Weights of a small GPT-style language model, trained from scratch on English Wikipedia.
Size: width 224, 5 heads of 64, MLP 576 SwiGLU, vocabulary 1024, 17.7M parameters.
Each number is 500 + 50 x the weight over the matrix's rms, rounded and kept within 0 to 999. Layers, rows and columns count from 0. Numbers have three digits each.

# k: layer 16 attention key, 320x224, rms 0.067, rows 36-127, columns 192-223
# q: layer 16 attention query, 320x224, rms 0.0667, rows 37-127, columns 192-223
# v: layer 16 attention value, 320x224, rms 0.073, rows 0-88, columns 192-223
# o: layer 16 attention output (transposed), 320x224, rms 0.118, rows 0-87, columns 192-223
k36:537474501470551470515569459393552586518497508460540578460521456535545615570556544510431499461439
q37:530472484538461501514521448528578491541480482441520568521497535486492559436485492456492431638523
k37:556513440518584562477523463569522513475509486516571514558508510602545553568488561455462445560549
q38:487515531504456495509423415505513580463415479549406492588537485477452531534604384526480517532546
k38:545496577491504504465448421443580438396481535584508450574516545440538525423442496505480508533438
q39:587494561472529532441497491516520486480497506563537489625556461498492433326588477552488473524450
k39:488525469533490599567454465388542431456491570599504470512489495477506490395513514518568480519508
q40:458464509531427470553514460551438568525508490486451525481402522517495613585504517514521475521503
k40:558433514538541478400572567460476576448539504468430567585453531569366471413447502574434465540453
q41:434432552479516477507541589529516490458471498465542457503419547496454461473516575548581459485520
k41:543459546540503579612389402467565441429568492577428532508451586512407442514473454481568535572473
q42:510593412410451531577472559388477555475529546473582525417572527476520560566520532449532597438439
k42:516395546545507459497521480502423485446503497544380465530504542457547471587441499527522402451396
q43:445485489578604472524463499474413573477502570527624547474491462621493559420476459410505474479546
k43:496493419497458616454517612544488509546529565457487460482517540431437535538478442498430593474527
q44:388427547431511523505477454458411415465540478542509508515534543507490572494520547404494448475406
k44:420523533519465548547406586473578526534526518525615552494470461503494482522435508567452383520440
q45:531474468505508538452481394581499522429440482449533476537565507482533534560378536380527436545466
k45:397453512582485560443530522461540459449531482518479574426478525471569499593505473494509492464572
q46:467593503525548451485543465477504461600550426436462512485534566470493409485543460440478544532562
k46:414547615518565494530490448468543470518550580526533556473549548522518503556472566509543469534504
q47:608522591558640460521423452583480490501478536552486501477493548600549420517485475472515512513526
k47:524543508490494481443418465504501440452344525505547445541425443466532434504473519455444572505444
q48:476538423579571509533507564489568517525514549554421475483427555350482545437525384539528438465499
k48:467549396435517453431541504498555478431505391549468484597483455446520445555434476407606525430423
q49:455432447433402524500502516526556501526478535508634506477548509510555461644497641398440510445513
k49:538564508521530525562518477451447471627472458466501507480506543495546550472454473466460509424428
q50:440478475494498554539498451511479575478575534488503460535493516499452484534540484464439571472540
k50:502465476566561486527502495564481530473421515470514458483483543486503607502554498467497481472493
q51:552455480511513483449485464512547537569429514485530536448570513502492506541535495502522457547480
k51:459543560484510452503607425466426445503544524507541403508512505547492487542532548504492432460439
q52:437547514469535502538458474505597461498510562550464461437489602558539516403534513413457413479510
k52:543533515535515398502452526524484541455450465431594522490522571459437545513501516539450457552520
q53:618532504436507496551509362466540444482519519566583414521494496481409503506534586569458496486465
k53:481474439523506457482521536514534542541477579540410393468384527511479482519445479429534457508437
q54:508517541461501445472381505417566545521455442482511445517426507464496546546517492520526562488513
k54:456444410526547463455592492565467507518540536478464508453519473393505490516587458501522517492492
q55:481517323482535380524519380512528574479502465486447492491534455530545463526444457473515497504443
k55:573518459551494450527483505504520626550597422588459462537536431556521503477549541560538577499530
q56:487433404461569547510511508515529528533451546549521425495554539471513502471438440493468404535431
k56:520531351499532530596512352539525497519536525470491483552427406522498512438456498526532517521461
q57:453506551533543510540465428550529460496536488568524527581500575489547422521383453504469573468506
k57:504520404436462491585516506501476615576383446553568451428410454474519514381596496510586443496471
q58:621517511506465521507429482547417544443466595447476462475520540463470585434537505576490572546510
k58:493521573531526542508475440503488468532627467519375570539495500439468568462545403471524497469488
q59:486539481424608540482477482453434539477472508538557556543513440494438497522527448592517450559492
k59:470546496545504410520471439554510476536584388506431489587612457485506420509459474457464537575576
q60:462473582517578415576599480457494636581521563572540462524520566615465514462565522518505444564602
k60:553538459544503483475397491584474462460492473519581454458445564540535521478368476602505472504525
q61:483464527346515596510444637451486452558580518490474460466514471621555437531472432482563513563493
k61:428501476594594389505503513425465501563540523490592448467467553416432504464444507554495479502617
q62:583461476521511516496559449408424458530622538481402485579355540495535431496510502506517490418529
k62:460554460460411528536436533465542614471470472507423541423480583521529479487488485540474617515471
q63:477539572503490404544525472539484429467471505447611566567540405476466472664612591455532470456466
k63:517452497477474535459459522457492465530419603482599498541505602534562575472532481488492461506544
v0:586475457545442540514576512563513403419538499545493540532515555445453419422533490450542549470602
o0:509608501513402510480531557463548488458569513439454458440495555479455479518482565481499494524420
v1:502482469516499514592524452508523494520500442540468527533469495517430541513630557579509520518430
o1:489565463508504482483523489513548502576546534580477479520557454519521440456513501557548462568583
v2:529544508514497487496515529444467517555613510460497483488519476564518530495500511604504495592540
o2:592466494491536584524471569442501501475525565470529493476454542468481521583466542449497484552485
v3:468538425569482538505443468481334437465469409489430512503530506423521490560406558452523525472524
o3:638553496444557485536473443479603502512549541560488586513554514498463477408460505437484552580420
v4:442510457562572559516541473521542518493421468508479470590476454563512489554492441390454521468561
o4:553475416496506426514434452548561420489530414530399542446451490510542530520514498620526503438464
v5:470471536435548507445509468499409464488568558574547513507552577546446406508481456453490511489544
o5:420535428456594478530446480384477498486454477548476529470464478465412512511509508517540478475417
v6:493546472581565530504487549549497513436422482503440449471545521533495496541473524541459528538472
o6:426520439565510465498537462519529447491537520590485504483472512508462561546525521396528478513549
v7:493574378537513518481514531497562433391547488459527496465516507411524446479405517504465538490498
o7:507478468493564466501525534568471509487514471528599592401441514476484556475555494486495516407530
v8:477519483433480437538542443512584504490523463524530579445457476475544490486534529513549491528546
o8:498467482560543524562471546493502460505539488565552453492573461497375502499557503484504417429560
v9:467474533552508560446491534543470559501468431571539479415440412496462545421482469524524474472454
o9:567524514553513533474495503486514517434521584432534525497462475487479447493491532483492472487421
v10:506435451509453447543534477485521548459408416495462435510368497482464484499449494522548575452445
o10:413543570557520475568518409435554471525360479478571478532556504471499457518481459441447502470429
v11:516557548511520455580559558487508503577545513538474494516457535427518532570496637386515538521494
o11:462571544513421505533507513476475504480480460595509501441467579463480474471476493571449515485547
v12:439513385554549422480535492464539504553436390615402515552521490403494520440473526501475544422479
o12:468491603540535446472571526506501498532565595492520412538524512486488460476481624546571515468637
v13:489554551484412560502523537558405504481527496537504574436510510522449504537537509506506515494440
o13:555506502559492456553458452516461502505467566555532500522523530541521532568584543593441439444476
v14:526457493567554427534479550535465470576536564520501457503477495491512559510505511443558483500445
o14:418466459515495572567443515473552476447479559543484498465459524496533552479445482472487487561496
v15:581496553492470394508519461528506465501491531539553554531482539512503452531467366567404465554475
o15:505523534550536526591409455434392545540549535490459468515562501621479489549478502529435498461459
v16:572531445475586496532534486488524550532473465465500412573479472517477458466512483520517518515541
o16:496445522477457501529540512501528467495502518430498504459530437540535522489461474476470515519526
v17:429511515575429394461479423473482546585502349450479468515532543495556553414456571542423508505480
o17:505508537477518580443521500580555521476475430539477511545483385510522469501534529452525472446471
v18:532546479507521511573454526483412466458530431402531492585509504458543518536497389497480519532489
o18:531527540510451504581525461584517551456540411501489504521516437469483492499552512512502508504487
v19:556469532564525480528508477412550430508549490486512500422456490459522565543432500459611474523493
o19:518493480571406591526521448425477561474497444528473532535517529527507593468503452444559468426534
v20:500526447462514551480499482492578480493530474441488592542489560501484392425495417622523517510542
o20:498459477517499523519452503541513493436483519459577423469496537510451419525501509483458473474401
v21:500487527472555491459466498500579521476482526507433527511477505500450570548582551520450422533537
o21:474473461479461522467376445521542502468556463525477576478511485489513571510531469507503557524506
v22:533464526478454562566516494453443464569463548524519521604487450501525504455426530519503479422545
o22:520404505480443468445501431504480534519440550574515477563504517519572440384515440535529447417582
v23:467557519574512500623524387498501455527492534506474400491456425490492403411515515570575450394495
o23:542431577588566486481560500506409501616467506491531480525513449456515467392513471473535426507535
v24:485506437499512587500422540515620496507516497471454576530554518587536532490477567551459507555571
o24:553474475376530542491512465497400491501461505463501474538454522430481492516517485439501576505540
v25:411551507527575531396499542497576519530551442576510523485537459447482435472577407591522436460516
o25:521545515522583456526509462565468486496544499477498498508519478486477455476488475468500532526545
v26:509516420460555462502588498469464488583546509507509546564555597550474498555531537445570477433556
o26:519488518434519490497458528505517474501510482480434485479504522524665499572503506492431560507477
v27:499470533527477526482515450524498517491481462578464487515517514544572442474491455489550480508608
o27:489498558515436466424415406461440494489525485443440414517493491469562398498498520428436517477451
v28:409509529527502428416533469520557525550554390534492432450519431459561485451509479438446519566483
o28:520527510523428602481469525446523525533448506389587528519626462548532483564538450422443484516489
v29:448489490506482513585552535504519485466518577592521464501491495473520564508508497513452571494502
o29:453481546461430421477529514523449544538487539494509505467488515521477564452601504465497528462511
v30:499439519552576613494487472518545505552485433486467479471476502446485555375460474600497492510454
o30:531509587509570497473543554433483557459456446450548540458469558554472485493580491494465525503463
v31:555480473468471439525480429568532427539543492468396612546593474484500545500509519555525497489433
o31:465521425481497516397439542527549572503382559516444488465458519472393467523452464557508468472487
v32:462497510540468539527497582514504574473452528496449512461470552567564449378559395507501423504521
o32:525528514492429452461477423514457483401489500545492494494492542545497537483526501510541506546507
v33:563482551529544395638528470475562539454379523461508386506501514558492523448498490488523517393548
o33:474428464408514431455485507488551431519428516526502514501457443538498558459440545417409560451522
v34:509426525453449484583385482471518501566467489396397489470491537536600488471490493523493468459458
o34:543512452462448466526411511518429414432459466480494514506408488516497478509515409483500526469464
v35:519539442500578533432458465489456500454496469537441512427534594602491388466498544511387472548538
o35:484462567529588530438473439467511501464470480525417467522506480535517454533496467516470460492579
v36:444457500486473534484520410509491518455495577411510538423535562489556438534559503540512504536495
o36:462623536527531491498515386444514594523480563508395425527471452560446508563464533507479544522440
v37:470461408568585531440462510426495528474415506546593477628518462476560482534414445471480422474473
o37:514433565552517498447498495503515473484569475478443464483478513557441545467496432628480538503435
v38:544506449517495463478539507483479539505490520503383485513488494520632521591563480449527476511583
o38:459427474599493523513546482502586556454431539475528513457496545526524518473445488452432576407544
v39:505489528511447438533546585553570501552540598539490431492509563530512574467567503473438501477556
o39:510529522504432442540465495497507456537500454482462464504518451466524508528474540488480495567521
v40:513566483473594456599444511441472571451496467492526479413497410515449480491456494496460398555549
o40:510456476518486465525540502561531574542483523493586521541509543483447574493524483505469465488569
v41:500454509532489514535459563471504503449536571495497515466539535506622548503462441475511553509529
o41:451525493488442443485533498434589474425551445505472497506477522528452471634497485474568499508462
v42:507521576531509531572436562379464530526538471477496445457549502485477414580468439545445524486445
o42:454452519562544520469518511499515469461527398515565537454472456581578534406535521534545484475396
v43:461462490556504451473579512456504523468464520462478461557457494477439458378471533501514502501529
o43:514528522509535507623476559491571595477526550524555468416558450492517455494571402520496395439501
v44:499506546485493502473524516498541585509552611501487553448520509566500520552443563465515528368459
o44:546475449509533488548458418507481507375574506638542544551457454540543492513510465473421517425493
v45:497505464454475545457404488413411464444521494519449489461511491472455490514532450544536534509449
o45:566513510522484498467425538509487463497410577563484476478555495517498489473548529469462520601480
v46:541506434474448530480439535497487502479519490514530477398517552527445472478432540628530476467491
o46:553569430458541491465441422489500507477516471487500505557490532467520477484487473480506547467410
v47:462591495532529501605409499492389533619455498539456539457461403524499555572557430514533434510452
o47:548420517507421505457548448494513457485433518464513571492542514487456510552481459445461480492509
v48:477488461512518466520510509529466492492471409526441543545573555536617577514471495394465429497485
o48:604493444462535435527510473497531543527542564554487487550494515499485529474470480472430510490456
v49:460441457435477519538524542521439489432562614546537488419372512497592473427536468474495412451488
o49:572485488411485421460532493503408567510516529487439455434500501468452473545507541496536479443391
v50:519528541492440513500476569523522464554416484474544524558497517535481422485512514476344416523519
o50:482539502541472537435458472483468458496442484511514522579499552547452500497473453519535581451495
v51:476487469567495576509532476535555495552441523480506487503546516443507462493459451495541456439473
o51:507483477540515493499477461538490475619573459435511483506529449524512453514461463519438452486477
v52:574547482483456554516442497472554568395477470488518495471449554556481450568468551542522510519515
o52:576487503532455466411480502448485469555531513533476472543492554547463485512483588594447565564563
v53:496454580413486435410506545362459542532584478505529406498567510513478499517476474469462429568513
o53:468487445490508522457544518508574517503523537454542474508530477465503514527512479464555487464481
v54:465480579473436599481534479499500484574646505537617563460535496507462491458511411458458467452512
o54:583499483533403464467491548553506563534524530431468461462525502415427464486522460463443504532515
v55:490553553570494502523528525513522512509398446477470470540483551499517456546494549464466356529476
o55:494438384522585463498392493469427432525530529523483537428533467470542486514443422554577540513471
v56:461471444524500560565453485447440515504534550611470415487483473530570460558495556483488563564491
o56:500476553539502489438548504527474585534518472440486546534512478537480567467536536458490470518497
v57:442493502425583413486577547532590518488481538495526479459520438534452415455494577509521602524498
o57:452463521538436554544545476459540483528563481456460482433498475521455438436537465505408457518525
v58:531548479564473544486546493539493519615544543527458538494488548476500582456502450531515512477464
o58:460503481513453482490548496428397545503463519460531421552541481523564511529487553399511562455493
v59:443536527455472530463555463484492612428465489505576444477531518485577517482460563470471505506527
o59:592457559487511565485436499488445579518595499515425513530470480506529541499552543413557523490516
v60:481518488470444507520487538421532541457504506535389424504436576519494543478498429498503500481523
o60:403444582563527474427570457531500449467454512460457464577477473476555485468543513436382556531588
v61:547498519474529546513533501462518574484541483421498503478393496563516493521479488534512552485450
o61:552459514559429546525435565460479530503473549566502482446446500492455478587440493558516491469499
v62:523471450482481514567532517421429475483452416471508498514507510574445485462488540543521480425366
o62:481426476459461486508462523537449470477500469544489603452486547472409452492537499424479510478538
v63:523528415442542438414482578522514566533547501548478486436498383554537484530499477561490486433516
o63:492447464533580503505569424495481501524433382480451516542502544503436467527533524490432555471471
q64:555471485475438567466494446468519606557456533472487442495536469489436456466492530462486470483488
k64:525406568507544410469488499484571548474635533446433462413569476522523420491471446487545487527489
q65:557428501463452511495493403586494445438513497446459515543506496509437467516484518412474544487466
k65:448443496420562514424551472559556449481501515488453456450512489515399505538465500476519601525554
q66:500528511488410513569560517492526515477501525489574502543474571490501540586519481497461507528557
k66:394502457579520504449522460538514465502566476446532539504470433526513392537533462545516476497499
q67:595578522483453557539491422456448393446505554535473562464507607431587542515494537486555508488453
k67:551489469462489576540461526521510434514500530585522454541455560497524517504550442495495596502492
q68:533405480531447577567547464541455522468440506563576530455551538499548548507462491502560536475331
k68:497458458427453421429486436535580530403495478536576512462575473445505544448474526471571466518587
q69:506503515485506499496385488477532400450477517607536410494514485526574462508533457517540500522470
k69:501498500546492503476492504516572467470565499482559499478532484502487495517497417505606463388440
q70:411479503502508481555485509489469469374535495513541458535494559509484542546509481455580483486449
k70:511465597579515469543386535523553436454431527610540434551479512552477413524472455496514499529446
q71:576578395566517498538496530551528574536642484541462516471475543495498508385577456461561567467474
k71:438537509495498480507555519575426517586429544628504525538580515478434461448562549510537581476426
q72:489565434511444595514434504422428444474548521415501498389572576523469447557512566508456521519398
k72:462481560584493509507489574490509514440482492471527466423581478518534569429524561530527413531470
q73:535484515578394541577560529495475522432522533527629505418416596462523452480503509498520498455535
k73:436482488445558393540494486611544411475564400449528449534354547456457451454539643568463518500423
q74:595593535458508445528554468485488501547532544446494479515531492524478553451551483407582475490506
k74:448523487473562470494447403606635594419490434495452527480498462528517572409570513434527532483540
q75:470475520362590503448504478487470423541422556481515394441483516480490490399493554543547365459416
k75:547520456507506428488473500516482508475457593564456497489510476471519546489396494479542450549548
q76:475489465492511421436548480538484587392436553472483517462575492450544462539396586496421527527536
k76:548573573442527432492581542423542526527506432439420457443465505526512506481502547401572514492483
q77:511509521591490503576453593498503499491513487496405569561420433512573468510481482576520633507389
k77:504498480412435461549430519470490528593428517479556481535407539553535541573470602475496449494484
q78:395459559505396472590516444571452586561482451503522504483473469512588437517449459469480421531441
k78:508410453438491480503488546425401442502595554478406454417479524574367514482494515462609496499479
q79:510592448440494494601561510524474503534445562579495510483492525463498525569578508406552504571521
k79:577410556457488586493506500499501427474476514460545421385585555486495592441423476541525529481538
q80:540558437470444521494479434510445440459437496487510515650457502475545545406414466514515461532548
k80:403435456554414575492426469472560539489444434466540396493488426511514550455520474497466498447459
q81:473498469479629493482525614462494512484518560443503602536534421495475424377493480497490581499498
k81:476395400548463473517489526507448444490458552486558618561500526450569422563469562477441479503546
q82:525559515504530556507516595456454444522541497510523426482573472431477547463534494491638340523558
k82:490430535584460482536427523463463568459508443459412470528559524526515589468528490387545525529518
q83:555472467485457590517450470535550548516464490511527516516412546519511394485467571471482435538534
k83:429473449471563484426503535389529564491494517469521441531525492491469563504472461470548453486592
q84:433502472508531523541407536478511484549408486514422496518516518554451520539510500490469422504511
k84:471510507399556420580493448579470447526532496548486541465573518509449579530507505411537541443436
q85:523546460415446457601499513490445594639583541528456543448543467535495514502555474524533566481426
k85:532551447483485443548476540477496545542469543519578432515482566408500521501419453579558505491395
q86:443481530565532532574465590503569510524575509526427439565553570534491458504458545459519490476584
k86:420403439562541460499427477522547489459491443520616527506675502544501473490525439548509490522475
q87:458523522511528447554476438469442460437572487501402496452357500513501483420527406425504455422615
k87:472496455443482492550533480601495467469440528359502590574531484535393463492438564557457530463531
q88:527500572477592469578422512494461517533456413490511498533480468500569548549454545447539429528487
k88:553459435420475469520503588466499565568522628487428444467456563546524487509612567513489485527465
q89:488540444541586512569428506465519417437475540503456571519536406549441446413525622501459537451558
k89:538498552523413559449508483498490516558528523539436426522461423552462511585517571496557597443525
q90:538506456584462477579575501433524541495536373499524466561593525486436528475481536529453474491481
k90:469467503454639488484448525500483547405523648493624484513498507568660529491512575595470485644466
q91:532531512562477452511465515489536491469478499585544452476595548516453529476483475399473516534461
k91:523500414583512526450485560526429517581494459414508511485483600480404479467549572527552443559542
q92:507556534515496555570476467567585545558559515550519540371559546474508517569504448593527443640558
k92:462512430459522443444516516443462544439454504470400414423508467418505461594408471527511456480465
q93:506538460436529443476513443431457465534451541621472479440536376516448481555407505527547408474465
k93:486430587526567507562510477455495585467412351531427453472581420440538439472491575562463471585483
q94:520477519557513501522551505458495495597438543331495600518472476550464546509455548518514367472584
k94:525449538471470508457481431519579572495579473490509529459551506554500546502472476470620503385481
q95:575468530540580577499464550499376514518499488612519524538395457496519513458443456544519546491500
k95:465490515506449464439487495522520512503564491575471514521459457401511477450562497514477557474582
q96:482506557493578460443427473492511492548594521485428499484502526414453413653454428523560492482523
k96:561526474505534513478466465520471551527526549417515505539535493446520528384477599581508509484500
q97:500486443541494538454474634401488517616436547472478551477469490486488497506531512546452436507448
k97:451511570548526547557478488485512547548539538398490477506536543533480561510555566500555493578529
q98:438462525498504415522547408467473524497548507394565479391499514513524495502447459522454530493543
k98:445541535498459576450485504528479565475497509528523487502495506410534477500528522550414447554488
q99:483504473595414456456519465517490446522504540397454505451509468475561466512541537463430500419465
k99:537488584458538455523525402556486460614567576593494486451478513448504525488567484489485477457504
q100:420512483480457379582549539554513513537550459430534530515477525430512554518553432526505494535520
k100:554507551557481422484456593454514540472457538496493491429506544553465449582418488456506450365402
q101:478558451460514552454474496410497547398595501498476471381505438455507591410563488616474432451480
k101:520602463522394529524512519523461559471468416462504440466472467506474509495519521524405521518489
q102:524495497424495498491531502569556543449569436410463518465452554518497501431488507464506439497542
k102:459501454467502517476446558431470425535500522486477540508571502463437462512429525633445404461536
q103:442593499575527476423484518502479502449495540499470519445497360602494567502504445431541469482386
k103:458535482508551482459578488466511535473502476467514491522433491577477493511546498475514464459505
q104:469487475518508465465471532511452531501431516495566497576519447421531583460475485361496555576440
k104:465431532492459452451508529527504548442479424560551495485501521527515559520532514528507426511532
q105:566529542516553521406513517471551542539506532534472492444477489438498591507544482518543444585571
k105:549444550539524453479555494657541529528481547514520494639639572483492458534478449501541445535507
q106:456487470476432426511528518516545491521442466522594491505465463555530454539557491516540590477410
k106:493472488445522476434397454519521492525557389477558481477572530491569524510456521556429462474556
q107:457494578510499508458482507702495494552457479533469484522530542579458465500523520482458465474502
k107:493586493496430473492412562530434465497482462480522543512447562466448524486489501432618506458386
q108:464560466486644577464480506485538503513469541564615516484447566524474423501501414558534470600395
k108:502428519503402538527575426452399459583534570455561535608416560513515505473576472545492457554485
q109:501486421566527442518500464561503493483505496538494516464556442466415493572496500538502468416517
k109:536521561527503530539458510532505552481487528428378471531413532474441488521529479452510435557576
q110:451482579484530533504426559470559511488490479457492448455483563520474580514480439504476561577491
k110:443532487481439496517449504449525555602422453554480450504492490573489481471450481513436437494517
q111:524518470569553460444480411488416503535468499603531568576495539485538542502481527549506634538542
k111:551465425520465527492578432464430390595477441466506503510561460535504464536489461493432507520447
q112:536501564435508429482434539536541467477465401463486526507547474511521519475509398479542496453543
k112:506595510565467553592465569508501578472464464588509570434456447457458522465598479530442420431528
q113:525486496466499549512524546390529482535554486416512477539441493490477604429550528465432568528451
k113:477467429414529627503452515487460484514519559468491588508497534480537547489533473542490522472452
q114:541478534576558494529517485552471435513394458552488556493600441400425423402518507529578568544527
k114:571508501545569530459440499510470452476375466457497533517555618449484419477424448427478531482642
q115:510445562589493376509486524463418489496510632563441473559553512523538482521666545527487519455595
k115:509535521547561471549513519503499511502481533549437545450408519455490540506518448447438526398521
q116:438437467458453441526527523479489478521560582460536432573529512415545472615549530509533524436471
k116:465446492520485538582528534415453524525490504608517512498538455478552541489556488488606537421476
q117:531467467474468516594569467504524515590458526521473512520483389505512487487486524365548504584469
k117:535410431547488531535546401520453523579494468451473537422605445546467418488590459474498531581504
q118:491578523488475485587434484455578495500553504543483591507586389499440521534451459442410335469451
k118:334444479403454573478473490477502535473479473439440478585523404515415570460480411537501435527505
q119:422492465539505482545517476585453539508426585440482577539418589522456592492442532534544552476569
k119:437487517572423464463492556405541438492447521447424563500445487434416516476523559441434503385377
q120:416516490473449533505529563571454474596483442535465514568500435490548445414526440474565560532535
k120:526464566559545402514508524521536480420449496447527527451469460572432541495549470511564511465551
q121:467384523470591432475485445457531398537531468482459572412515459497518435497636520538456460486445
k121:567513522448442467542559512536521466541458472495491500560529557472464532514440490474508494501526
q122:547607546405426510553490432515586578598581542525458492422426517492583451586376581599542465434528
k122:484558544500556538554570521510501521533523539545544533474536524404428455485527434563488523501553
q123:453500526513534487485493428489542427496501452477560565491495486439525492400501505473516490483471
k123:536554571549534501362556377544562492583529427508579497477462529451516489467502608518533465435444
q124:494469464440474444516466454467589441540538476556504529511589493446500492480470463446538446521427
k124:516523448412491537490475492467493574476527581456563532514522465611411557481487434467538476545444
q125:488488501466565569494542511492486515500526412567493529516454498556475495441534543430451552427501
k125:497571541488553566608501533416480470503509487483517481510520533595531530561550505472609525526513
q126:559487481563464484586430601418490435458402599567594549463449447370553480460415584442543512467430
k126:531471398487499427549516440432508458494535477439448386505424597537513533404458460474422499527563
q127:542409547365487563415452510467547547489488503529557440492533566487571489592423496475575444566501
k127:503517523537520563390597402568472418567427549458536507514457500494573403568457546472521429500488
v64:525472546471492509444529496538528649418523478450547474458488526511430500608543454476495442385535
o64:505432470485520522465505451460549452539466526571491499548560536513466493448423527522434570516522
v65:442431419497441577435497492473483526452548393566487484517476548603525585516411503411415514413512
o65:543482501558487476462523546457552478451531440619636452518548531440506454553468420447481510521541
v66:449601443519487575414474540495584466582467499483413459488468554463526546537448417553534542392488
o66:549542467517483510473505516431460524555565448505511524522635494553455479609495498446482470562516
v67:517508420474448476504517533328556525514503457485484549541469508537480507543483504570541453485554
o67:494455525538532412522601503451470488474577404539568478519490586509502524388469505566428488519509
v68:531655545539492459506497546489487493542533536451491408520500510523529474451511425506516346479487
o68:509493527487520488515438564597536410552430501448540472500469500545621528597447516485487462550530
v69:525375506427471479439498468521534517619522509460520519597513495491543452555497527512512492552451
o69:522591411511568601557493586497442411522496482510500529457486412464502460433472526489596480439573
v70:549428492573425440590442463573458513449520435489415484434570411477650529553584517513575515521460
o70:509442522546514540454451554474427419460443440593534466518506474416461485497538461473466447558466
v71:507420575467528462440451589515524524562542403447500517484479487513473515536459479450553447475587
o71:515528391609512525435468483471459523512478476474523457470609405461493514511541510550594518491543
v72:459448472560557479451558435523529468599572474434574574561535469434496537519383440524563390476564
o72:410504444500455515495549520451494610374524558469460473517385542627506455521524553466478461456532
v73:542488508563526532449552558475526450564430462422504487462515526556491512530486453366452522469521
o73:387537496528488537487434524392460455448534501491360477492622617544439547495498553471411481527475
v74:418501495400520488398535491518520471480519520403475649496576497503544465510478487491468529432507
o74:477559475506434492492562495564481543509487518477428494436533502462496553468493506472478605455507
v75:501430486459470503502501480528615531552584374497574489516448522424503561487465462499424461511496
o75:474512445538583467396543521481539516444523521478559461500526481533575428420394476528437530470455
v76:462415459364496506481524577462602575502539431460616513501516530515428675425523432486557448529572
o76:485497406472446523490568529557504529521527464546495509524606481591525563467482452531510529484520
v77:448498407524430465486500580514525486476531503459538573507473514575490495443440592490449582546437
o77:452509508447502542512505494535483498462581541486586524521525364349510494480421558561555512421472
v78:576466568496431591427476447501467462529542473513591471545493541435431479448543492543463534496556
o78:532474625547523534581383443439533590455533568547493513492541522458468518518417462554559458450550
v79:525522457560453509561549504476430561436497444462512428512481482525495443396465482532438373517386
o79:484556460483467469480437561593531440541530496447476476489513473471512534584496550439566449499443
v80:495463593536497472442523435508585429515446450478426450426464496430501663569426591456475519458549
o80:516478483524478399410472473441500489461469484528480509531543580454533466481464467503480393474547
v81:527420501402505611516481588504413503513534550488490472379489454578535520519499438536510515507509
o81:441544553534519531525546474470635556635525425432525596468501537513572450467536495544542486537570
v82:470516423489435382543493465500649428547431478545582472457471542492479485495577479486543489456490
o82:418485520498493494409637539487517474550510600462539590569437510450584588420477493487584554505555
v83:469480379533480516473475495526480476468500428512515575481434533500504498507424502464444498526467
o83:511488560477582449549529582533538448477499547487556508499450521412406471538500448428499497446592
v84:551572488475557488404599416479526402491493420562424473597528526591493484499495523472528519502561
o84:440589496429585505425598546511462447482493525495510432459553415550465502551506386564490437492433
v85:601435475466504541630425474459629515584464504574544504404528533507504488463486555398508480504542
o85:560467505461528480508473497582475472535502487434559482494492511462486528424386492511486586538562
v86:524561437503451431497549469527496519555497460588444434577406500517493425455420466401462479425492
o86:561431548458525517471494460529518406561498530566484511422446431475526452457507427582520454524600
v87:500537523494457532473503513469471499468455518489449549527477571493483500538435477578554511452439
o87:564538522543520471461478394524467489524501467447413549532563545496419470550520533515484432520559
v88:501406486540450462595559505541595500483508423551470593525472377470541474511454502469557550445479